Part of a small language model's weights.
Size: width 256, 2 heads of 128, MLP 704 SwiGLU, vocabulary 512, 17.8M parameters.
Training: a variant of Adam for these matrices, 925M tokens.
Each number is 128 + 32 x the weight over its row's rms, rounded and kept within 0 to 255. Layers, rows and columns count from 0. Numbers have three digits each. The size before them is the row's rms in percent of the matrix's.

# layer 15 MLP up, 704x256, rms 0.0908, rows 20-56, columns 128-255
108:118151122142085120142203027096121089164129113165128124084178118140132123087141121124079105145146119094091117119097163089101101106056167125101109160113088150142167074179115176128058132131085088165069128187107138115116115134142125146101156127062180141138121166130117194098114151067110120112099189124131161140181097079136170178098144161097109148088105162131172129133054143140164113129093
093:217162140119125120133120189113197120148169116091124134158089102163102160133112168136209115150103137141154092107098154157189118090081114077128125121145185155147117134159175123159073187129182119110124069148097167137116110128133156139091087158097134126122114151123166135112143077240152116139113108089134110101119106101141136150073086150182151131131111052100126105133103116150151143091162
102:158064145091125105165103118152145122099117135090177120142034161143095114096167095096082140177168130163143101130102141145180139145130108165105134133106127132129113126149111124125137134134174135116118100171143110149173072098190138141163168142133180107144149128122134107095170152113120108107094170101165141092152136155135100121136098113147151153127102134119088073112155088118136190087124
105:112136169154122136109151176102083139085164164130135110101154113146118056155137134100158157176157114118080133104149150154126126157139119214173162110064123159040135136085097128147160104143115130132068151122132113139187101086158079181121103121143137146150120164159056160144158180109081103137150144115144138135194075176103129077076143038078102175116141124134127140161069148131155108109084
100:064126077110155139128137167122100145108124165126127222111164076140135181090170129111147139121070091144143167125100140121136161073074156086159092100142133168110121166129143163070087066108136077083089127119128138112147108149080117119074092149149123132107130166130145161129084115089171099119180109071125094140119093121151098161021111159137101179137087101135104110065186134134122142191117
099:135137095078116147155131085087145104110133160121104093157196160159133091144146139146091153169129141090078156111135128134136112113173150117150098125113165118147121150109076113109116145166142182119145158154121195121172175083152128169069126079158143122063141115089135064089092118092111126063135102081115065087083137076157136174164096079176124112167145124093084184146136153062074118137120
099:155184135151152123171121080133124039133108100054141124122124103128118146127121087149131163161128108160141130110149071104117154118089152095127111099110129119134063162104139126101153105131169149111076094108200099195161091088127148095094133145030129151036096146163135096151074085130169119186134112114176142116149154097125161145130171118103125130176124131066086161144046120066157112085116
091:155102173127107100114099131174097147100172039123118126140126124142113148087134088134114084122067132136157116134168170129167170112093156132133095126174102126142077100116168119179123126099183138145119118095121102163114181125094159197075170184111154027127088126125123077141100145138122090137147096099168152083085118091178109137113180102147111176100063139093141098126207176139213098169115
084:116149166124076108092118172152170120118110170162103140162094131138101116074135098065052122157148153126120099133151117124141138078134119092148039151064129175067141150092051182154110081100114143158084146115160162140130111083097126133172100114104186146143111123119097100124141164131104132172180161104120076121084172154149161150147130111072134134162129125164155087126134123164131177058103
106:134106151134112122114129137183146120093124103152126112153114155099082198124164091040160147070111084132088128146166144148099120124133111098095125109143118097164079113149088136127141108130092176179145163095079142151119198100177129156150119126134058118126109187098124126214133155222148075133113152178125168101115172125203093183212163168179177092094151098133130140086155127121083187113150
118:118137120142121127089118101091145074179092151167137150172151146127113140131193154161137106118148196126114150089073145107139146091161200183147034141108122130146143123124110100052126145150138114118176129127131087152102094153141177134124135154137100065052145134130091103131113125115174108040135146167125128116125116119158138078105102116114122065134153130144080137124172056133124146087144
098:151095146146139149131090135115163081149129142110128155124114133117142120120143098104099093137198125098096105136124126093178157111128086095187079135158186122145091129155123162141109115136191142136174136070112110139117087096129116134170163114163118102113094092156110112074151127103120136131103092157147135093082146145128106109045132148170144097098144125117113115142124124145161105112142
092:186158140101124145140105170114108129099129152191133096131160106124052140119148111133140167113091130131100150112120141165202099111150133094138137142081071132084077097111107111144124051111150096157153120083148114123156093131048159143127161037154164089068111187175153177177216125137104151109174193105162184161091086132086110088153116165135103143162131091125093109114135135098067116094120
104:136177090127130086107134118131129105100116148130159197134148121093133143191076143140192133126149090168109151167180149125184126165136095170168124155122087168110153137095091137091161134132113144100123158136093113155138123133129141112183164105090141175158149124134161130170133063140126150134154162144177185090124216164144181090131135113092104141139150112098172147145082093159072088092131
097:126158129148157117096177118163148140075151090094184058112062191167114138147133161168067134150143138130132145129127180128182120101113160180135123115147118119097171144122130182145157159184131116157113131149171159092154163143069110065118114166109107111098120132080100183121099123137114134146106151084069145138122092134147167153136190148133157156126116098119135078139071185139162117110066
100:125137158127125103067075202123037108177129166103114105128086126119144175127146149148129131136089114130129095150179137110151075070082101119153076107112065128133168113144135109102103134093175082127120112180063131158148149153095145130157147166153150099109166159127108152082127131158122087078148174145161150083127126150137121105140101169073135127139087207111147176170105141158109084132107
096:098129117163168109109105147144154131140125117095093143174184176147168082187161118155181185154162080075102106124150102163108061175102118085166119140133137097178122159143142165096129110117131131143087164195105143148176093112117154157079111063119095128182152139128110087147133125152112133152092101150081141139164122173121114141086109124069151081080204135153140168152097126088122170122089
099:169157139175156171132148101111196123046123093089143106134155098118156166105124136089161031138116089139116157114121134099138124054127138144127162146120114174141166115112124172094127134099105140172114142107121142108090151139130137171110122168132149157101165103113127133137145056091156136137098069084115119126156096078121111142167200187166139146114159116126124117137109149125138139122161
099:171138195170139219141097158181168163103142131128183124092136165114135130172141137166140172112129071141156125095126109138066100108135112081127102149133137134123186091170128139095144123104093123155184148128159115114152108121143150139154100098156140077148124113145162221082133132101116108070126127127062167125109131131128187105108186117093143129160135155134119134060119134136143141128157
092:143135110103083091123102090114099128107102123101136163102122114075140179100092124101142142101130155091139122123181228125123132144127151130069033157135141161088153168132147150113056134099090106111155107174128059122105147123103088119181164106057143102140139133138133136132086076192190104078103107170083104128141110105164108117100111089096067128123203161164140104112109123121124186122148
106:193149143141151097136134146106162128048168169104143136118122167137175141093117112186070112101129143066130123167143117105138117090102143145108165132109107132160131091198119133197123118111101089104058163195119169121094086125108059141152177146063101170140179126144121126044106105084088143143091129137124130148123112148112087151079199142115136162139114133148164149163154199178199121170118
099:180090104111140100124095143066168106192116143092141155116132155148118118109093113110143123179113114149155176148132107112074101175093212144181158168152102132133108134102173093100140140144166113136141053137146112181096136064085096199153108162128131102100175176078128104128193125114096129183105140106105156111081094160079071133124127161166134086138119110165080118184102099175153161140127
094:072113110136078091153173165101136118160149146063115138117081051123170164162162101133135119104109164178168154153146188108144137147187084091113136168161159135101159160132115112085136093111124129143133158142155148146168062174095095145132096164150072132099123113089080103198102183118139100175148057198150068124143104138145123137130146150174146140155130144194136158120117166119149145090140
106:119143148118122130128169142157101170115109161120076084099106126207128113149162115114147137153102150108141155088090137183183126139119193136131186132103118115141189123106117170087166100124147156122125186135203076069132170160162135158155185148123158144129138114119151158124135154092164139111160138173192106132120144144136093055101136167124155185114169106143159165096089063065137100123098
090:145130095099146061148126079103207188109140071197120042149136165149128093120088200122143133191139210084141137110115136124111164139103163187123128132100103124143110120135141100177120152151089109171122128102133107177111085139172122132078167118106118124207159118086150087088132055120192116097124125146149122116122119140162081158105053116146183131084128085117101107141137130162105095130122
104:179071067073121177138217088095184166202108118103127116123101123158115114092147106172139096129097132131130138076140172141103144109122078129144104098106082126029171178182101172136140057140101119128141184152089150155152121107132140112151076116136119137144133159109151150121137128032113135149147094226113145151207125085084133192083155165131152083075133197116135129170153148124152177137089
106:103144085162128074053183134138111106105133084113121128170172159109214174131190125159072101095158147102121099118136160191169110152124079193113101153159040096059138109123135151105127122075173112119138159154141177136142108099064072166169169200150137143152082129105132149121108084161146106173169118176101166057160124138131172148155120084072116146154126154163096155160068125160147127156135
109:115168090091167186151093115159129121179177086131115196094106149067116119122119151064086098175102141175140154108127124166140115108164167191111158173171160112134105077104079102158154106125149161120100120103170061097120098134122148141098126107159121136059089079100111048127106140185180133119117089152082127169153112093140123203143106147116149178157144118132088147111100114094097127151120
101:183083058106175169147155137076156142103158144140149111117107115165136183111166141143122114131146140133228124046133112169132177134093132137091155133158161172119109128070100113129125065112096109173117179094175106164168103161136122145140131146133135107108104184103122140159078133078182125112122070109103136125086124057171105197117144110106130158156092181122150100133141127088147148196141
104:075122116155138079124132088115131167173100204173091079108151090139148116126132143120136153112044171100115177192148133155155118132127149162171140133147097180100131111160116121183121135177173098094088078151206164178141144152126124160146126130059100127121160137110110138084115127093130153133172141131097145072133092162140120069154082204151145121129134099122146142160123122186101105165120
103:122120150106105119128127141135132095159097130164067140160111173074021129138148133128140126119124125111139063171165170139083089137146154155085152137114103151150100188139120144190106117130145061141172120166105128135101128149121092107119167100078123090124082126108108141193179193159141123110116080154120120140073064103114127120148158071190161160151143141173083061170114186128165169157071
093:142128136149145110180149125150158219077112142154079152149150095118119069149107094052127142138172134064123060124102182116142091180159147128190179168131177114116116145080112092148083165137173110095150117043133110158114132086102152111185185088171161111149132144081072110126109049072133165131108149130149118124035170140166142137136102120121120107138147148107138049098118115140120090081064
103:115091211187163119117125100155126114095116108160144125148171176153154152109131117131080178155140117149147142131095105186109140075116081135170068084162062127091119157158050150109144122096170126134122155157083093069114160100102126086109189174195137139026132152119121105135142158128102148122118158134116098109131147130175099087147141121156125118100170176145103118145144106132118158115151
108:119156087076068079132118141104107118110131124160108113117135195066153187106073141110115101108156098101124101122159115162092123110119209156158118123066159100111051119128149091144127199060083131117131153124113109063159145157098066125196089172091115168124147119155146137099159177138103117098137123073098091139128155165174083079124184145118150135127147123116126128082111147152107138137132
141:125165087147130093120200120102130108133101078072168082090083130087098134130121112149084091135095137100056105093146152128054108187103160135097135149102168183129106128161086123164068116157108143180108132143130087128142116130117116095126142159203095093136112104121209110105096093141156147102110160152140076141154143094133125119163094166089102108068141182154127178183130127110204072144173
098:115169122155076103126167148113142108077153138186170160058166142145104169133097093116160116169151169194097168145149156100138106132126136157157160125115102139120155162166135158064083028108078048161088089116153092178141131116122114117084153045151112141145137134125151170103073135111142094076137162121123152102104119087142124099141141142219136159173135126067121169125157100102095171080091
099:179107120074116201128126129150131150117088151129172115086106144106115117086147070097156093062121119114120029120170053223130166143129132069151111097138122113131145120086100110092171140123072121136144114160119102075146111112112123120074161117096136085117135140126172144134193114132116094171172112170145122147138181168084173107142117198138183160090133087086154118146204068063151128109135
# layer 15 MLP down (transposed), 704x256, rms 0.0873, rows 20-55, columns 128-255
107:162128143127092157147130141109179178057134114110201164162169144133127095135189099126123076129113116184095108114141149143143107152101135108110191086105162102123101181191133095151115076136155107116101136103089161118195154140143137076158131152125174101080125158092163170131133141154134149061178170172135084150155143143121103168096118132176134150153108087121147126139118149107034072112131
095:068137086105149145112117111115113131124150184141121166125164165100145109117163142122165155116141122123090101176162116169137155173135075197088111116098081135158162126086147113122149063183182132145169161139138117156145170122141112067068151149171098112135120183094084084169173152124125152075141124157100136096098096150146150084103107161159135131148121144094129157128148141135126147136144
101:101145157125070161133155077161110125129095155141175167107144172176159100160139135164135148159074040150139104140139073150094030108161158117101113144154153176141117121119089173114191138100142065154093110131094131094035115122150129177122130102116100161183105093139101054103138101090150162099120155122145108084157084132104130095138123131139080082095097157144154106106147137185128119132127
106:099140169110137186100186143162141200204117145144091144120101143085085139121156087159112173133094128129105198151126139103096095134161133163117124112156155099201078084118135172153125184161069126130168115110131146136087113164086131150137170095155102072101116117153149096141125142107130109136128117109151160169091104102151125158118198170089164156104150126103113134096124114167101109166082
102:131176182125079129188096162092113106127092135129140093125114166140144126119139126163173131109142133065139156122117107084133111121185151153157110091135103098092066143093074141177161131130125118135181123160212100112096087123182073116127179095102106205156143052130113166095054148099132081149125098134155173107170159161144172081163125130136122139120106169081110146113145110139129139098115
100:106140111154077091171090121123134191174219121181148102117105170069111174155173126191165147146144156153097127148171113180149147137079085143160093136143088184145108133137142115138114126100138115149153111107096056131172151110117136146132156097187123126092151152152161169126124157127095173088130075110135158096168131161153122149124092129129110226119166194111158201098059130101137134123139
098:098121077161197111137188096108120131114101142168070138104103145134152091142170112074170141145165120188209150098133170160130096115155119081201120183137081095114150162104173157104190092133126145187162109176109174112083055109175113120181136139157083111119134146089101097141110130112170132161134120129178149088179123106163116118109081189119135137131108139158199124172110143144082185109197
091:143126147216133174102145120039169119139142168150099086064119130141082142161120115143112122111196170149147101105099131091080101154145111114135139090068164121114121131128120107118145053133144101158084134090085128129074156094113134127146123119170153149103118095090096085141108115089165173121154133135084210124106211119116185117131191158195166115135145139087147104085096110114150174171082
086:147175134156171097137134118121116189118130115157188141167088197136101105111115099126139097099164150119136165104106154109129148206132094171087161144131131118159116143128175150184145084118129109153115113130166136073137112118176148098151163116203145113126132083161120180098106107110212136153125121108184176137206104163144065120143104145080079093134111093091145140166142111180127150155113
106:115116059108153052119128174093135065122127082167127136116132064126167181120173159128109141132120090132090117119101165165082132113161149141135132119109217104152100193121121148129139155130077139094119121159120099146094106157101155096092171159115086110167126094141065121134080156094107087134132173167151148102123153099120090131138138098178139146099137070154118154084123170102105143147107
108:193099091131106123148080165145097127047124157167134122113086112140129126117115128148170174121097158140138125140060198162116165170106083134076151079130117161094131081123104141167130136105130072139116180164134099124121157104093175166122081153147131145094144086149121122135092173120132157142095137175070131153145110099101094163093134131141150162126191149148164124086052219097211171156118
098:093167147117161151162137149152187145128095125117110106074162128158119082069115106129111135065118096141110168108139157092119131104090110111122108092169134157152106130106130126132155182106109136112137131119115176077112155104112127096070117083119126092124097101103060147148129146097211166080138119130161114118132103133114134055107086097119139182077111213110159098064121169124096130072111
093:088121088148147132166106070072132131171100111153089077123099136107075187085128128134084143140139110116122131153119110084067145092097134187110128147134085100190171113160130172139102136125112181175101131125192134122122158137106130115069140120135065086122120093112155154172130114097190147133141146093093191153129124120125131162173125171125076123102127206144164175108179087148112126075155
104:064109075134137087142177109105177044118150098136109156134071083105125148153115102079180126136134122179135189133085105074177113141155159137141174131152105133134145129085127157109168110159131156154162099088076189030093095198154189179173189134136111086181167079129098164184152118104160107147139155095121158123139123101124146121192143148133110167188189078153116155163126152108138102085110
098:134141094107121063099129126138144127175154176121155129124099046169153131178120119092104121188143114089171128158146134152123189075148136106132134082163114099174135123125105109220074137131144163170120088113111122105148167141111095155135164138128101120120144134190163155117125128133200103162130072118161094139190092152154181127094153113149124154118071108177140118126157046127115164091091
101:143167166133146173133176178218152133123119140095114152131076143126137165098121102121117121140131196140082170113165102155129148159124154114172087095107090095116160128112142087127126126158124236140113169129150128062147098125106165156138107102149124063091117166199142141094139119122127181126135115093125126102109149137130134109169133121124143157170112125172133151091140120073104133133179
098:129138124084161173081115064154069115099124126146090086165124160109183103114105096106133101177117070174130126135142122112125138073122132184070169137143152159098071156143117115116113111084144106120123112118116133089156111068144157193127126099120130103163174083210118061196079086108126101142150161093144099104143155123171129180104162184131128132084171120104104118126158148116081152166139
101:110142157095103087060101111167100147137121091157133163105138077115153085012134156135077169138192133119163146143083100123140133144109166124097118089141163117133108072044160136115148147143146120184191161125086124105093066092131195148124167144186127070125169113128120079086113108142098113150107103073104137139117128090138135103106158141144091128120165142108166126112138109195139122158102
097:093130161163142120146117040061158124131134152113117104105164182091196162124111152167106138147130177105113088189125142099087168101096114174123122119105152147150118218126120094111116161084122168093142101119127119126130197175102148146116138130146110180172132090106128132161152132125165194103200152157128092114102160140129133197120133117070072165140134115099144136180171122167127104196147
094:100085160114120116157122117121129088131187133148104109193147111132187118099147135122022081093132122104052145191140035102183161139104108134163145091074112084089119142111105107153140147136143146095082173112130164151141175113207177158104177113144140158123135083105166157104162128102080131169102096134150162084132111090113137115186182161147092091137132187125128138179179121162156129104138
103:103137165077163050139172134099148062135114102148099121149174117119132157188133149091122188129114135111175165134114194146107096133149131085154105169126156058095106130109177112137141159113148142135153200137124157114110161110064148067099152137130185171101089139159087133127114140145062113059171068125166117112114141113140116139076138143127097128163167183138106122071130111199051155144084
097:120145176203167140141168105154174122071141067110094081139086113156145092099123072176076091071128096097136149140114132104142176092182109136141124059110105110110137084125152137134096084111078173133090140112126076114101166047150108167112198146091095107204145099173153179142102084137146093109120098106086147142163113134162106150105084117090115110069179114155107124109160110087116122147119
095:121118169131078090123161146101097131132114113156146050161133152117026145091133104121113133144144081155129112147073138154084112097144108125134144110128147065084117141131140144139129105093126171118097068133113114157067119081168133149183180093108136170182116150168090073104158118159131117163126132139122147198151126170130132100094125138130070147080172104084143117115183133134193169203144
106:081146174142122111109142114118121107139149101119134186076136186131119138151167171107045130119125111148088123142130119124169148137096119154161072178142099139166119123143123157084123195154155170173101177133144109085136107060152175085125162140132090081128108135142112106106088125121175113105155129164138150154157065139224090093129115134199142125130100062130132101106138114160061131139122
085:073157161124108121126138203153133073085096129124181166140108150144214216143182124164116137116172150192092142094129127117148111131191114116113127090122121173137098169134126135187123129173083146094155191097079132051142149147120102093120140167087175096072154105141072195131106192159097122074175154093144187090158123201105158153087181155110121138119164139124128226149114117095045164120108
101:119153157125174082107143129162078153143059163086170095093143045105108102146102086104152142109131105137142097161105094132116128122123095063181144159154149144104109120144117119225150159103146136119062044124125132106135161135096129107096144099102110185131129140151129076113144067162107112114175148135086122163105126141098066144094078157147146092138139078117124103085101125097109154133095
103:117164107092205157157114103182157099115160133122080149099098088153092108139149144096063106099145106102091179125133079145071092131108043117163144131149122173099143095137172063097154160105140153107110096168129085158132150111099090147129164160071103140153118134121095092128095143130116090159062136155172168112150140061169116115123118093071120220086156173116149119081110094201102164177108
108:111118091087065126097138149097092125140081095200101099145143064141100203156148157122100103132173132142186173123122102140157172084160131089121131172097161104134107109148127112110167138148090064133142212162136151162127142116092121119090137081128176110121167095124136150099084126134124149138058172081167175120150164152099168109189146109136130143089122134119114150112126100113149139135085
102:107179112131149146106122122130122105142164133103074179105181134134099111125084159091102144218146155113117116058178111125131108128147128055065161175120137142102189084085113128120124107160178166117112142102055122153124141121173100202108127136162178103154063209170110192151169122117136087123114182103167153134140141156056104143136152115110125117105106120099148102129085100115116183157131
105:105168075104150151153103158146110109128154073101137192131109130154104109133158144108152076158146130150141126093080093130141112167161155123138130152109130126120116192135116089145126157124145148163137155086075152174117052142093098072120104161138194108124214110103176141133180148125179096132152145140094141112165121172105102094125110126111091134120161175123165095137091131159133118084058
103:106129132127139167113125148139106135116071126078132123115141145110162113145172118126151111184149094136126144113156123126119175092057124099148121170146117119212153087139146120161150103097086165154132137139142183128130111113145105122099131166188130126119175111170131101076130169067104092147090104117071110163125157120165105134124137105073167079137094066114063168114165123085060160125097
089:136117135058140080106093181148108103124147120074117120107123115143166138146132115125064081089131113111132147127195225148166136133128093156111103137139080208139133136166095111141136168129117102177163053109124133116099106187135109131128134151164091106103134134081143102122112125113105133122108093100156088104100085068098141078101109098108150104144160158150082142120086166153117118154154
103:143114108181142132085126163136154101115180155161100111148149099186093116149146170082137123105120112076141137199167070138134074133115115165160115122165061139183084153164186114093173101107184139070106176135148058135116119166142165106103098178168121158161154074165110150107094116165144149126113139150082143129117144097122122101144122151104059148152093129076092145187096136150134109149162
109:166130137106151120168133086124110137084114187132111108116169152135173161142090098115109173084114125183129109068149056170120153150079095119084083053179083106140151090061167136118204075172100155147128088155129134152167124084102172152144064163120107133124149120133150053077144140126156103154139131097137107142129145150103081143132112111105166171181104118120140095155084104090143153128131
089:122157145134122103132127118123142145099104107117133148109146088113058122133146152129131157116112131125106166132133151151108116143108143111123117139130122157130137124133126135145135149112129130149129126133140104135150122161132122124130101141129125133133116107127145140107129092144119130133132128134169139143095129128114148111122142129104138141118134155140142113119141133120115138113108
097:087135126116123115106137084121138071064088114092055158110076114112124116152081178148142160099153061122104159103054095136069140145110103149161162135135120099178098091105135101154094161130137106156163117131129215114076126154098058124172119144091142136145208154154126044129154155146122152104124152116108142164108132165096087118169095098104141089093117116191110149089125151083081168122140
# layer 15 MLP gate, 704x256, rms 0.0874, rows 21-56, columns 128-255
096:175138134094127121150128118159099161149062182131167174139169165115093115135126155120098142121217150103150114184121084075097113122143150121154155152102138123162095075115039109176114134169143114143164174123115053064105106111119127109196142126154131103117103137166097175147081114138144103171141127101150077136115128117155133186108155135157107155114115126129195150179125110138050088172117
104:134088067110150098132097105173074170138120109186110165139108084130112095087114194139089158145166134162078139171129084116117073165135114151081118111101114114082146105160128111093177115159134213155144116152114071112090124117145082057117136171090117158156121129136131104148143091100106159108123111121113090078114187099131148152140092120126118151106134115184103106128137173127081102153111
105:112118099098122168156155105190135124132080074157126140125128096121190163128127117127139156101151142092127219087170120037127090129120149187122097201164128122093163214159159102116092120153132119097202077163129103192159131140179161111129155163101111122107120136127088148114125110106121079136099180135096118110117138139156105162122134100030067150095131143089121142154114160145158200132106
101:169178159079150119138071100068165144143149101136121086149142133145152157134092163135154105164196127150168122159122132098122137155071159135121057103182219113130103126167124080207154158103102147157094105136178164109124107157156107119161139129106137126083084150118120167090124134132137164144141132207077086090111171135147162102129084119168060138156161163079088174197133151109120098099078
101:072144114161110133138130140134102096135097087110107099154151146140164182131139097105120149096123120092106135097112163105155125139089144019144102118127144156113173092123197099092139085091154068107125119137127104046095140146082137109096173140097161089126173176133137127105116185141089121147068108081171120105072105125091124154138100092204166121134127124116114138105186085111168163152158
099:142151194162062108130101153154106145110107099095128152145072110153156156126077201121131132151118091157159087110111189158101149123102155142136129101152084155100135151116080101091083146116113137092158116090136098130107057162150175107134142079134189115176089085125142142047132145160118148064108126165157177143126132140145173143177129115152132135123214140165161121135049092132093045126184
093:069087126146096135115098145037131126164136196098117129138130101127099105120144114112115159096143160108098099138094153150095165159129133091137162190144147084150121170105109092168109122108186144179108137185148129105102130116089083070094161141130099133139105135084100090118119120106180135115174127169217097116073113120134107114139103150126120060113071132163142133129172121136084159170179
079:079196092137132126107092128132083131140118113106196121086115105080099155105152141190144119128087127132131174112109173125182145133111113143103031170156131135180061108089113110127144172090136064182124164134110120117194209123119077156117080112090058114076114061111121136134166162169084191104130125090083069136149079118051167105166129128110104157095046114168156140091174081076148151126178
106:123111156171130099052105163150120148137100148131120200188154132184091147139108173108118129146099108108102109120100133239172156135116099140119137147201123131087148048166158116136184129089123180104158148086092128137123109158104064152123178110167141147213078123134144119063114153118084124107052142186201117094163148114189154122096104073097135136126136111152119124125112189151075173084146
123:134110072106117112133160060153148076150099080043153130187104118068209138122103172098117118063107138139155192119083128095186147101150081138110058137169160078170168171142207078085113072107138113152178189167127119140114140160091118163100115183116144096127102138078138158131082108117135109152143106135124109074132135086109146146141109094141138066128091146086110140164121148085163119216115
098:185123124084169112135145096088166095174133188167153151150134112092136150105147072094102126079158104192083077190125137108106175139125128133176124172124101082160192083217144149098081167187128159111118097109105134145125201157142122089134107186138142082168170071074120107090110101130137092060130108111109139108143165140129080089102144176104138062110126103208133115131150117142101133193136
093:085087101084140093141115100098127151132145101088106092107130073148124059083083155117128143102100140147132161163156175163116133092091140177130145103117130113152110172187190092125140156222078143174156133099148122117104086127162166127064123193104095095187153103089134113151080083200142065094097072098095134100068141112110131169053120142194146124141064155136156070089152106146113176141122
104:143112168164093136174135077156049100137121126126136095114143137075094146107091092139118145165144084118096134151117135155117112093107088113067123165151154095117148082082109144083214139118131122165087125151187162107149050159151113083147124187042125123133102071146125125129137099071179110061107086140132135138085169109128169162148196132143136142130132108144109119121096200147119095157098
101:148106084091129126113140122087145178075078150119159159172136111139156137121136073140147096115116117086167124150100170136110099147169128098127061122211130094138147165109103180113129074117098158148162080112127137171160074131166143109152120148141181160124088173085168187151074093111167166178108085121110125136115127153099140172121162176076115170098139153087197138125126147112133094106118
096:174113178136144100109124162134105130132126126158152165153152086156136136134104117134120080087139106115095143130150147159159101163126105066084104117169166124099157073090117131143136143144106105057167132166136093106144202108186140146100178062085115159156110149151098142103105130145126131077100133117097172064110096099091058142138162084203094123167218059088074052081120181146115168082122
097:160179128090145093152107115140113095127106053059128163080123104134101190117170119145122135115110098101128140165151117109126139201105156146166071188139105136156126134166105133144109150110103093102109163118120107123128191196068103103112093149122079110133143107089131186119137120098151175119145143171130118186105098158133165119187131140108158123140112129215155126117139215102061142140084
097:111045137172129128083116159118121107074098160109064113147095085093155135100117102173131123083160117133094068141211140132090093159132112188103123099140111076127139188162117141134086147126170149125098176114083101101101082115189146123139135119138079105091177116162165129133143110131120126098097097113106100139140064107132099089107189135151109134107165138151097104109116104135185076165178
105:176134148108137150138185186074197112124109147128085165110148112136084090112150150149155097138094189105070119103069167125168183148132087106113077085120164068077189078141148168156137107160106117130106153161103116134125173138114084144136102108135112121129134169169169097106110070158104085120187136172083062116137162144176108146164152149100136147125103147122165120126115068172098114142137
094:143109195154174196129156170139124100131149125130090148085147145121167103134112144195108122114144127139096097159083104182174100074116145148112154105077106079108117112136097122168157126124112101117089120136119105069135117180108136105132177145154150056120156170166099108131118181109107172144127145088109140184110109097136130066157137130177141073113083161100171123154135072128136139159143
106:132093161115159145140093142124128122142184134084111119240141116146149170105157120156151155157131108132088127134087201080136109144132081097148187151172124148150113077115106161139144140162162087160150083131108165096148148040127110099105146136101079089143156140188147166092076126199101084125118154119106110109125062141113099113110115097156045115149117107108135175138163155113153085125102
098:170087192123132092199148109164121113132123113113138118148143179069124099157118101164143160165127147098131175096151119106116124146117138094171110158073158119113146084090112134092098111096183132140157139110092148067117117149103087076191113131121147102103128144111136138091159174132164071093156132152071071161105168098156118129154116131065130124112079098090171139156055148164120094127162
094:112113098117150172086106105061150119117146106198158176154065156151200106162151142182202111118161182125130183098079078165129169127157170076129114136162120091151112118124118158093172179134068137144143126161095120131137167164159165116140103198132123148123138110051137065080106069119145130091110081181100110100159152106205160167163104133058127105157130132131144165120115149157105136130136
103:152105110122099119138181160207119128075133106033077070114168138125164185131159067140104122153172156184128091140147150134149079148099095154094127113137161084124175148191171141104093127197138111123112108188117094080102186112193158142184134152074127211108117170156172137128066098116135135161097166113158108051137165128104155118101140106135084099159107096130106114178094129179087135093127
093:110169133156129116111152129100101121107128178154121109124076146168158195168186108135155123136135128133126116101099099099102111135121106086150124111109116165110112116194102117079125163089150139104142132101092159138160133185118095173141091147094096175127104116186092159090142171154069174156156147138171135140143137213071165122111090140089070132048162160096158164115119097100080172092137
103:136145148161153111145178121116095127100128133151119097129191084217134085172186130157146155126133099079117128154066134054119073136095136079120136140149076168089072126158136165119164168099114117137173110161144162094083136096154110159174109170087178101159138147147119145095154070152093187168148055129101146086102069102113147150138104139173108125148105141123183104113141173121117118129155
106:173097100077190116140111144101103160136109108149104153162091098170145146132177085108153176069184122138117179166082072173081078075135160109199154186152184102152189094169113112113133176136106176139129126121108095122107107098140152118170119157202097132119120156134161171152105116136128072122146090151144182075139110108183192167138128145107114176138159100143126173108105104112134063127093
111:132143084134088103130131166097126168152112091112192118104137093201156157151092172121089128127115110151147110088122101120077133112117151115121093146171111213125116098089121095149164126108164049123156169131117088093092209186165122077125123121201177124071142177130094150078096108097124090147089117132132141150143143109103154189089138126095085084106117199132083071162123177082164139141109
097:151077132131194167146124113123119138088058146073144122043134130141069201128143130166176101104129119196120165162139117052138124115135096083135081124172143147167152088128137129132134140144093065125125131149075150115160119133156153088134091178098103143192091108113130107133094130118159141064094103102081183124162151113214075130139116099186121107122065111148120108122137172124099125123100
104:108088126199135150222067120123085140121145072174112150129152149127096096088127130137094139157093139139091163174087142125105146144111140134151142183112158124076163130135118123116187091105152123117152089165132113143147198118147167159143113182106141102160114165157118121052106116055203091136119140090136146116110109116117130144213087192179116086173103085165159112108165167110141092126064
099:114126156139102145139164143114072112136096213146112180154142083168105116157149076132090155089118102126086140135132129108081160145123114110170104067140144116110156085117139156173178168181114134138120115093135138121122096079165109130168131114193123177073116121121116088126079113129148108174172125142135139096108171131149114125097155151134128144114153163110072089082194093143138173114116
094:090138129133110100091110176157090140131115140080176147108130098105141151105144166144165106063075113098140086107195125177143107137089123132139151127170132165097164156177118145106133113095112157130080097182132151102146138182134134147132121162093086049137117106123149097121118169134096093113176128085105162096128145135100171076104132147100141111113130107237069104122123165078121093122160
105:132084145140100162118115143175113129059086095113124151113079164128085154103087109131163102164166091126118135144175160148192154083159091119138154170123148125131167172156160123140150118066177145200130148122105146070156144101134104108164162149156119086127153185153109142095123086159145122117154106155158146100105143120145167085181188130071138171161178148149142051080157139101099150124111
107:089159185203081143167182124087092127102195119106137139174114102147150113154105109099131165141109132101089182136174181084091098097103129174065163108096123129171159101054093131103080127116161150107106104126194095112125115099137089025138152079113051119155182164125139141196122140067125104068079143113125149130139172102118192083133093138116128106106139108161162129121097156146121076090156
114:116160131157126055130133123136119125119128123110157074124119106079066146110108148115144129136126136127043090103170188112078130158064159114101137106166167174185105094195169125100126094107123131214127164140164041128122114118169096093122152137164094107206168094114222115136134115142112099068096147155166130130128152111137152120138123131145089139038149164145128113124102100126122125147087
101:119119133114115136109124141157127195144137111117198216081140083128102144094137174152190101104122187212108090145073159105106127179110156148182162106147128116147198165178147111127105176163071114160150101084123099159072111126124171164121172143125181109132130129093107108112147098125168074142104102131138066103141184133150171128060179117097135124144180143106070142097113133193118096145054
098:154080178144087103146130108110100083141109099134051174125103159079124196119137128151140123172109109186146139098083147112133130093097140151120142200153185182190130103139149092236144126110156134113122122148066088103127074123091109147102112103136128155133103101087129143123099188140115121134141143195127028106062156172158135066130129179124130132125092125189107100169140079128150119155090